From a checkpoint of a small transformer trained on Wikipedia.
Architecture: rotary positions, tied embeddings.
Training: a variant of Muon for these matrices, 487M tokens, 14863 steps.
Each number is 500 + 40 x the weight over its row's rms, rounded and kept within 0 to 999. Layers, rows and columns count from 0. Numbers have three digits each. The size before them is the row's rms in percent of the matrix's.

# gate: layer 12 MLP gate, 576x224, rms 0.0691, rows 145-163, columns 112-223
# up: layer 12 MLP up, 576x224, rms 0.0748, rows 145-163, columns 112-223
# down: layer 12 MLP down (transposed), 576x224, rms 0.0443, rows 145-162, columns 112-223
gate145 101:521467452509500513500449525588486549506540503505478524525519533431493371443477509541542529541599530459520456535486476538508473547474444501550471462475583473482483513539484501470526456518480537517557385423447493482478548504465529518541555477479558475552521532476475536543546443474507527437496444550447524469499442544517483524440546522496
up145 104:512499495474453569490593492425535475499497491485552523491528443471386461472482567504490502470473559568496498521455492500458440448513486524474461451494501441503519472513475510527518471473455519448445522456533574474504496535436456513492555576560455486476496509546436427553499535549449453535509467543469508519489574476448459481521488544558
down145 098:578537483490531540458541447488517494530491491585486508518492481497458533474469541510549511437530491486567476479500462482570535483578557549538476487505466493484556490464533538495484470529567544518495549527506459526554540546494502496453507520470496509486448489523436547520580527559555529529504492535531466531563500493548519522449501500492
gate146 101:478522502534514570588392462536536476426514498497470532522467482564476588475469582460513475532492538562519579513518458515474413490515508429439504487525486481520491493507453551516582571509484571500436509442488535493499570456448444555548495433440496485495452504537485563526529417451561514429537489437490483512476503542476420450509560522534
up146 099:478523490538535462519535418498445501497567541440583441448478492537497510506469528553534445520531526494585482484448507507449524468449422552447514478474549478517510549592456466490493538492480491531449414524488510557591522520475511494511551501484483532486502487437410511588516546490497418441482548442473436494486500465532514511475390520523
down146 091:458490479431520532563573523514460484564454547510477493556557545511449484401529475425503456520417497451527520506338503502510506530526539504511517475521442543477496493458515486502479508533444497508519536487450480473573519516457531451547531452430468543526526477545493476429518468532492511490492516493547465463542507492496504494475483536545
gate147 107:484546484458560442512543490486529516534440471587497436448462514480531566456509539469563518484533464508482507541523488523468538468432501568506474496515441526478477445513551551483594518512539486567519487504671591503483519547509518486455442468471521477443524510478563534538519458431524589534468493503503415492473469448473601491516532464445
up147 104:475570597510507469440520524494571472477573519531599499453507533432522442505537458550507398471530554518470496517468473425477447516556454525473497519538464488471497479543480543593572461540512508545498459484472471435529522534476476474442488433522523566473391482498503463512450547522524511440432476545478551535503525524506490535444538470539
down147 100:483443561497487482512492526467573542510498415464501514437540415519423459506502518464513529500481500438527484572445522443493566473437456525445522476510583565488547481542480530455490464508547501469528483574530537586493559532514488487552532471547517561542488462578472505428479547545454481480503443559512478426478490515511488383541483513517
gate148 107:436454551482533509483464517540411518576487395533538428532563484514523473550509400526481520527512478531507480515543477518527464558489553546509519457565489447503526467490505563550481507543491543427475544474445512546533475505552479476548573463433455526465520573482501502449538447454555510439483455521567463510555501538566521491541473482477
up148 099:529506483476439522542550502441475468354563510463454491480596505472562473438464543556432531514505573549508543566546499549480511518506460505505471483464395455549523491490516442527524453455555490507505496532578474567502573502538432514496479540516474525513505497570473522519594447489492546525520506472482544445511444552441559526489559506517
down148 099:463438549452526471488497543500488486478516517480465508545543505487488472494470521511542509523496555597557489567489552510517531525449472450511497505511568434462490472470465502543518539536538433510492478530578490552417378531459484530548498544568498481599453498553566472484580542441481529516513530457554469543514480548505587542474449473540
gate149 094:504519460448516559494541482482467504473437483487493536558511409521485486592469531419497468429500513491505451465464512509479517490517504453461456443529414487538530516503558536410454567544473507485503503492477523574586516543460516513377468549512466460489471479509534492413476504442504517485465552492520481509490498484495455519489445435451
up149 098:440444494499424583505523500488519560513512464461525468494490499515504452566546441560489512487490446551522501572548575441444429476465465504472514507541480464463491428563532459460559495522509517497509504472502431470530501550457532475484470443445542509480475515480469559491483479480475523460551529554435451442482507548483483488478479483418
down149 097:444525468500522455436567440501485495532515431592526532477535439480515513452535539437565507490543497512468513498475524492561522491513511566441513401493532470467471463507475562579443488489512497551469537494552484531427530472560488433471490500480503417464496542527531488490459543488563480514486521496482532499490485512491488471581548604556
gate150 089:500584503461420596514457545468558540455529517444494496447495483596546578600540501420489460554460476523498548467460495516436468492502522430475529581522547545471556543441489532449513544522549543488467528501592579458474477583460473550483502515438478464503460506580425506464470551521509481483524504471481514542464477492426527472458496498459
up150 092:485532489481507527469530574501472511480482482526501503553476488563420518573507527547444501516514601527478534451467506579534572470492493489525443558463473486542534448532474454468576440464532494541489488533526381531495497506497552510461551527514473511463504523501456533495444501538474504534534501500535433517467509526509469555525518537554
down150 095:474479525463459501482459555536571530559441528474517519512557570532503462475532479444509495523466472531545449517398391455484538492455418522459510444503511492538489497525481518511463553537460463544526491479496579446496456482496539499473478510427525417516467439512459459484517504478481510462460464552478525509515456483434467403524526556589
gate151 097:565544495474481495531466534565479352477534493445506469548527480512552475488489512509508449487492451490560541509414449477467491492562504477471556493430472498514505493564538524604486553518491515549487508496507443492395544506494411517491500471512496461495558485537524505523573487558564473498517488498564452518513598477527531479471574516479
up151 097:542491478520546491501523468550528484548540539417571534486462524487489501582457504516488564528520460564491456509581561470553435513538475566513508493490521476457469456510520523442543518478486507455466483482495515527463422468500454544599525513517460523452434448427458576541468575490470523469476546511493453493469501432536425557550429478523
down151 097:441477446444487561437516521473510543472500506536531508528526478487496507468533527457420466569487559488475475491588478474452427511508471499496507521568488521473565546541456493469412579485556467495505527528566493482540528476503563485526462522484536459569445491488515486524498502502501477465552427422550600465521497465506526459476490481432
gate152 098:520535503462565488510587519477505421459480495505526484428500494511504529452529491537501463493546471460409451552473534509544474426475536572542434478517474460508604472480461432519458470464507464527465554485462520487472471526457480496501482484486470525488453504513552489425488528488516484505536464467548496481505512468504515473567490453489
up152 095:548460518531554452526515484539514505541489480448529485487548481488506531500546439379626513537505506466519402513543490512478497499487526523523434507426477506462479525466463448525483501469559471500511481539493506556514476474502536540501488560520475532560531447454516474469457499502499450539514465530562466530508489599526550453566504510553
down152 095:468519424471480477543441531467492402464512538496485469482454513464521541537456505512471518506598456533471534446569554482528446533496469508478523542553514510504499432547547483529440531465529530508507528446535523450388529570525513458486407471521502508470483512506504532511480450511528511574447505474444473486469438562544512467514525437482
gate153 101:531498414448483501493483532496542497413535453557435602492506474456470565453498478494428516582477450530502481499558513487508503463455529518538553507500499542658554514405559495413484482508503454519514430496474477474486510496490516579495427435522485496519524482546491537387454468478486523518468486494551497483568481462517490483506481532449
up153 100:495560522504540455502454521509435448518503419435505518471558496472511524556539448520507451591490514516447515415486481540484532585541533483457504490483554529483405457494531480397445501551515444539519540486461545544546550531406547499494461498487568491476471531488501503516591573455516472532518449585558534453472519468430512504538511630502
down153 104:471573465467459485469495410536441507419481519492529618527496565501435510420529479469510441534453514534516512477514485507515543532462442461513511528427496470478467481538584469483572519512491416534563456482502527485499500523469508601518509432463520459505544493534558500418521547538425560560546463545526531546462463438413463426511489562511
gate154 085:521512520496546494564476529551477515493532499483508434485496510490546531490454492436533475492531534509556468534558490572511449606525535542481500499494489503580479518495462438454447553513563442532470421466484500546518510507557505430488477503530512467487515460499499555464567612455536501497434502511513523553472471546442504503506493497518
up154 092:503466553479485502513543531498442436503478490456503557528507593457526479557515516505489455558543517479494489525425514496454479495357521541441437506510456450532484426472563494432491391526491534522501485488464548469551544531424433508513523433532508529514481479422458526488504543485500520509484485484484518468585440515518498439468557480542
down154 093:516548521465529533470501475472499527532529494518490497508440461432507496447479521495479501525450458510510516516455533448556543528482480494481487478515561509433497597459500558480466542544525426445514546524587427508514483498537497524460516567479575484546525529442423519424536547463462489497501453494478513484497597452572480508489462484451
gate155 092:532535443420491468517486554533552524517534492473542565537523517460488514485512466471522521482450528515427470533486545511489469534539503573478542489452509490475483503437482579440449508486404506538512464462467474505466534474528566488631415469468492446620514489499498518591502500487554493546568453503500496511560492531567516518527477548404
up155 093:529514547541525509554506509424485471454498535469515444582482549445484485519471563483581550541517590513480566506538482537534559452448481468490554498460517491464582454494519444487457487477519504532470458442526433546431525481563503541532548521539446486511524470598495501473509543521462499481554338448526454501487494433461488498544557584507
down155 095:468513492453439606498448480575503509519474459446489553523511518520486446406464442534519521510499449536528470508600558446534385493497509461512458470482540497538486553542556523533514531524507522533491473497496556493514513485499486517516534451453534470516486559469511527551522508504600476428432568488516524575531525495576488525479446539506
gate156 097:465519560440478624554474503485549529532525522540478507542463490480549491521488524512546502503474532612505567520536464538545513445460470452513464600459602491481488494444453524463528549472511528488515498484479494537483519506462475545509542471507559491572461495490510540462465559469502489493396486501478489484583469503464463409447527512545
up156 108:496483533540494511517539492523571511510514483518410521459459453499457444461494549492466532432462467559450481480466474497525531525555477568487503516498512476467442496424531490497568508480570514528456439569507454494506521528524473555546517524453531465440454442516518463492490516504473553436498550487567581509555487467517508511489577519577
down156 095:579467590496495507599487443518441465449578442519544511508515467509485535518426554524535469473506520459531567471493461463568518516570511480497477454550481555531525477540544447421498501603479514502494515422474470506533564483546528476537492473538512439517446462477463488546559474466498520550500535452514470449480548499478481535557465439433
gate157 101:523465493526489467531528621533374480516484449505493477600485425494537514506538485525537516510476560530488506489522465516488547507510455395523472505501481430517491547509531458507593510470494510511475528546502480473449543501474517461504474420612479467517521544501499507541472579561493551578500527413544429509478514539549543398520547413465
up157 108:493479419520542494438534503487533496492466512500462462552454469498477507461557510491532464468429543514487506435546471456506543524512487576430488541469507547471488505444601529544461503565512442489500489523451527453499505514559459523504466403462552539509460489480499460500475498510425489520427584566502450451465521412457545543584432525555
down157 110:503577434459440512453489513461468443573527531489489487462501509543485544471493540501518527489545491511439466508506481521523525517549552508482480526490553526543501485553631499526496512530482567549511513555451513501478538523480552559438489472500529515565498511556451571500538504463488559512417505481483632474460463518516480509526435470431
gate158 101:514484515530556467459497488540467512529424448522524532546502476514530438496446465483450500520549499473582561495492471547486497567462510569537506598472494538490434563518479580489552517476464489524556515555496501544476457488464468539491531502590529420543473462520494493466524496463511544483397467434594531512479572499524486537513564534587
up158 108:477573540503488446530414504582538465612493545474466464462521503527508534556413475456551508460487535454493492447573548510479507513545527575504457509483532569521498499493546444510511477508480450509477517452482470428470454478534581475434534508484526491543526479521496455485540519450502509585474493528448539448420504485563495472551499510569
down158 106:463476478499490495493481526504568457448481395483519505464540530460516481457461528600495455445475512508467503460559595468483440435451566504501540466470481506483557511523497487505540437556509511515527454526453513455493508531497473495443587520495521494494428463558569465513468483420548515479486475486471481503481495503480445450519485527533
gate159 100:516568468530503525484545536510536468470436500516482488504472515490402530508452590490412559539457616485520542528524526500502515528528472565521581526500538497546516464508499439484520497484526484476488521495570444511417578574526419490511514487514558537455471525523451504551546584456512506572517488492472528505471490574514515490457543517525
up159 098:452469481468521534460478525485525547516455508509544508449556458516484490457471513564501473455539519448532573583523519436469469448542542518517530463446472551463543468434538547518477501512546431525458485508532499465507496480512519549534563433442459482461498581515477414488477505473479531488493434542509497468616476482416543480458390520515
down159 100:451511474479563435552474533505520499444480521588550510524508508496506471539481450445490470490474529508525484491465495491423498411415495426501508472505511470536528500488505527490546530481444518498485416519436505478478519547425510487440424509531509451547523444465516566520521531477520552473598471420502584493481524485604445528542512569482
gate160 107:502491546479474506530560535444485510518523502575490499502489561480453408446448425538436504494422486471450524534495518543523490481449522511471555485585485534552545453505427485445455497486533523477530571522495433589562505539512560534512466498498461389531556516506474498468496506537551498519482467586420469441563482478541429516490548565471
up160 101:473480521534465454520501481471497513508496482482545492521461466582467444424539511529488513513498459507540536570495484542492467487583447564407460556579458494541473517473515505530482509573521552582528538456500541501500494524467513570437546476467523514467495503462457527527548551420504455517432466530503517574544435485514506526473519472470
down160 100:534503532565526517513535490492498504535488472503480501506387460469510534467525495474438516472522531485454580508488448451508531439479506514511537523465508513450460475554506408496493483455485523486476459469450453558435537473515437526492485590504519552514474447588493541470514441471398564458470466531542552438482454468486498580421525555466
gate161 097:488511464489457508539497485534446546481478553490512563512496520519503507507507530468514484519461455618490507465473484522445477493472590462573565531527436517450589531492458487544509479515537519443455514447537500453541459525597526485473406491512559501497541483451513532503515513578520521475441552572462556535568521546526513513458533472494
up161 102:515502493519454631556532490517481480498541522453515479535520559566523484505508555557526527471471550551464448479527506499494541503502513490497478504533443549494507432503524524432453544469568504517568516502503481543525510546547475506468516541486499463462516434546507518483513455482508548463513484532522432520463494527479511499477486454517
down161 103:464500591550430467492486515523529507505454560591489462517576446577481394501547560554517507498571533539478495498521495467515487507464484504478472369408508494500519498509587456458475457481450526539422514498495450517505506427478530491478538504519498528556519520451485511565507469397454547460486506503548553465481525483464454546508499487472
gate162 097:453516429508470465496437521421527482553520565503499513456511487491487486505566516525480449435566497464489532512449488468551497532580421473496547467512555485529439531514505479508510510528524510528433492540498489468429553461455543510461493514487484527494534518595525464482426476482595508530449485514521426558584481531527548465486515545463
up162 098:493553495384499539528495528525563427513549492455491469489478497526457558534500471504455446441475430452510569514483484477535557506509527581480536510510490498494563533456496500441480466484494499529542473444381542519491456444531499434492486482570520476508506415527465517490474602534508460496465521498457505520554502505535468465507418494447
down162 098:526464502521549528457548485467460549501465533525502532521514477494543465531501505503432493542493555542510503448474484501498512408476389513515500449502539505482467548562478452532533528531510543559447483540536506534479540557490555527578509486437499554508451483486461548559473469537480468501580498563448526484507493501411472491508556517531
gate163 105:478525488468518549505468543497526445489473462479504532529446567476446526545469556518474390487424502485512511538492425477611525449496487510524490548538518471513538515564468501444491472528515456510492502485538483534546569402479441471497498576481520525497515535517528502504526505482434552513492617510468530522591439455469501527477457507479
up163 098:516514447450476482511593548541505554527536532566479519520451470436446410481431485493559454553483461488548564478507465522500501459522458464548439440435500452485439515469410507522465502519499468504491533560505469567443453539500519473497477524484503468509482465536528504484516474450512447479463504469434485490567551476506522542494468564546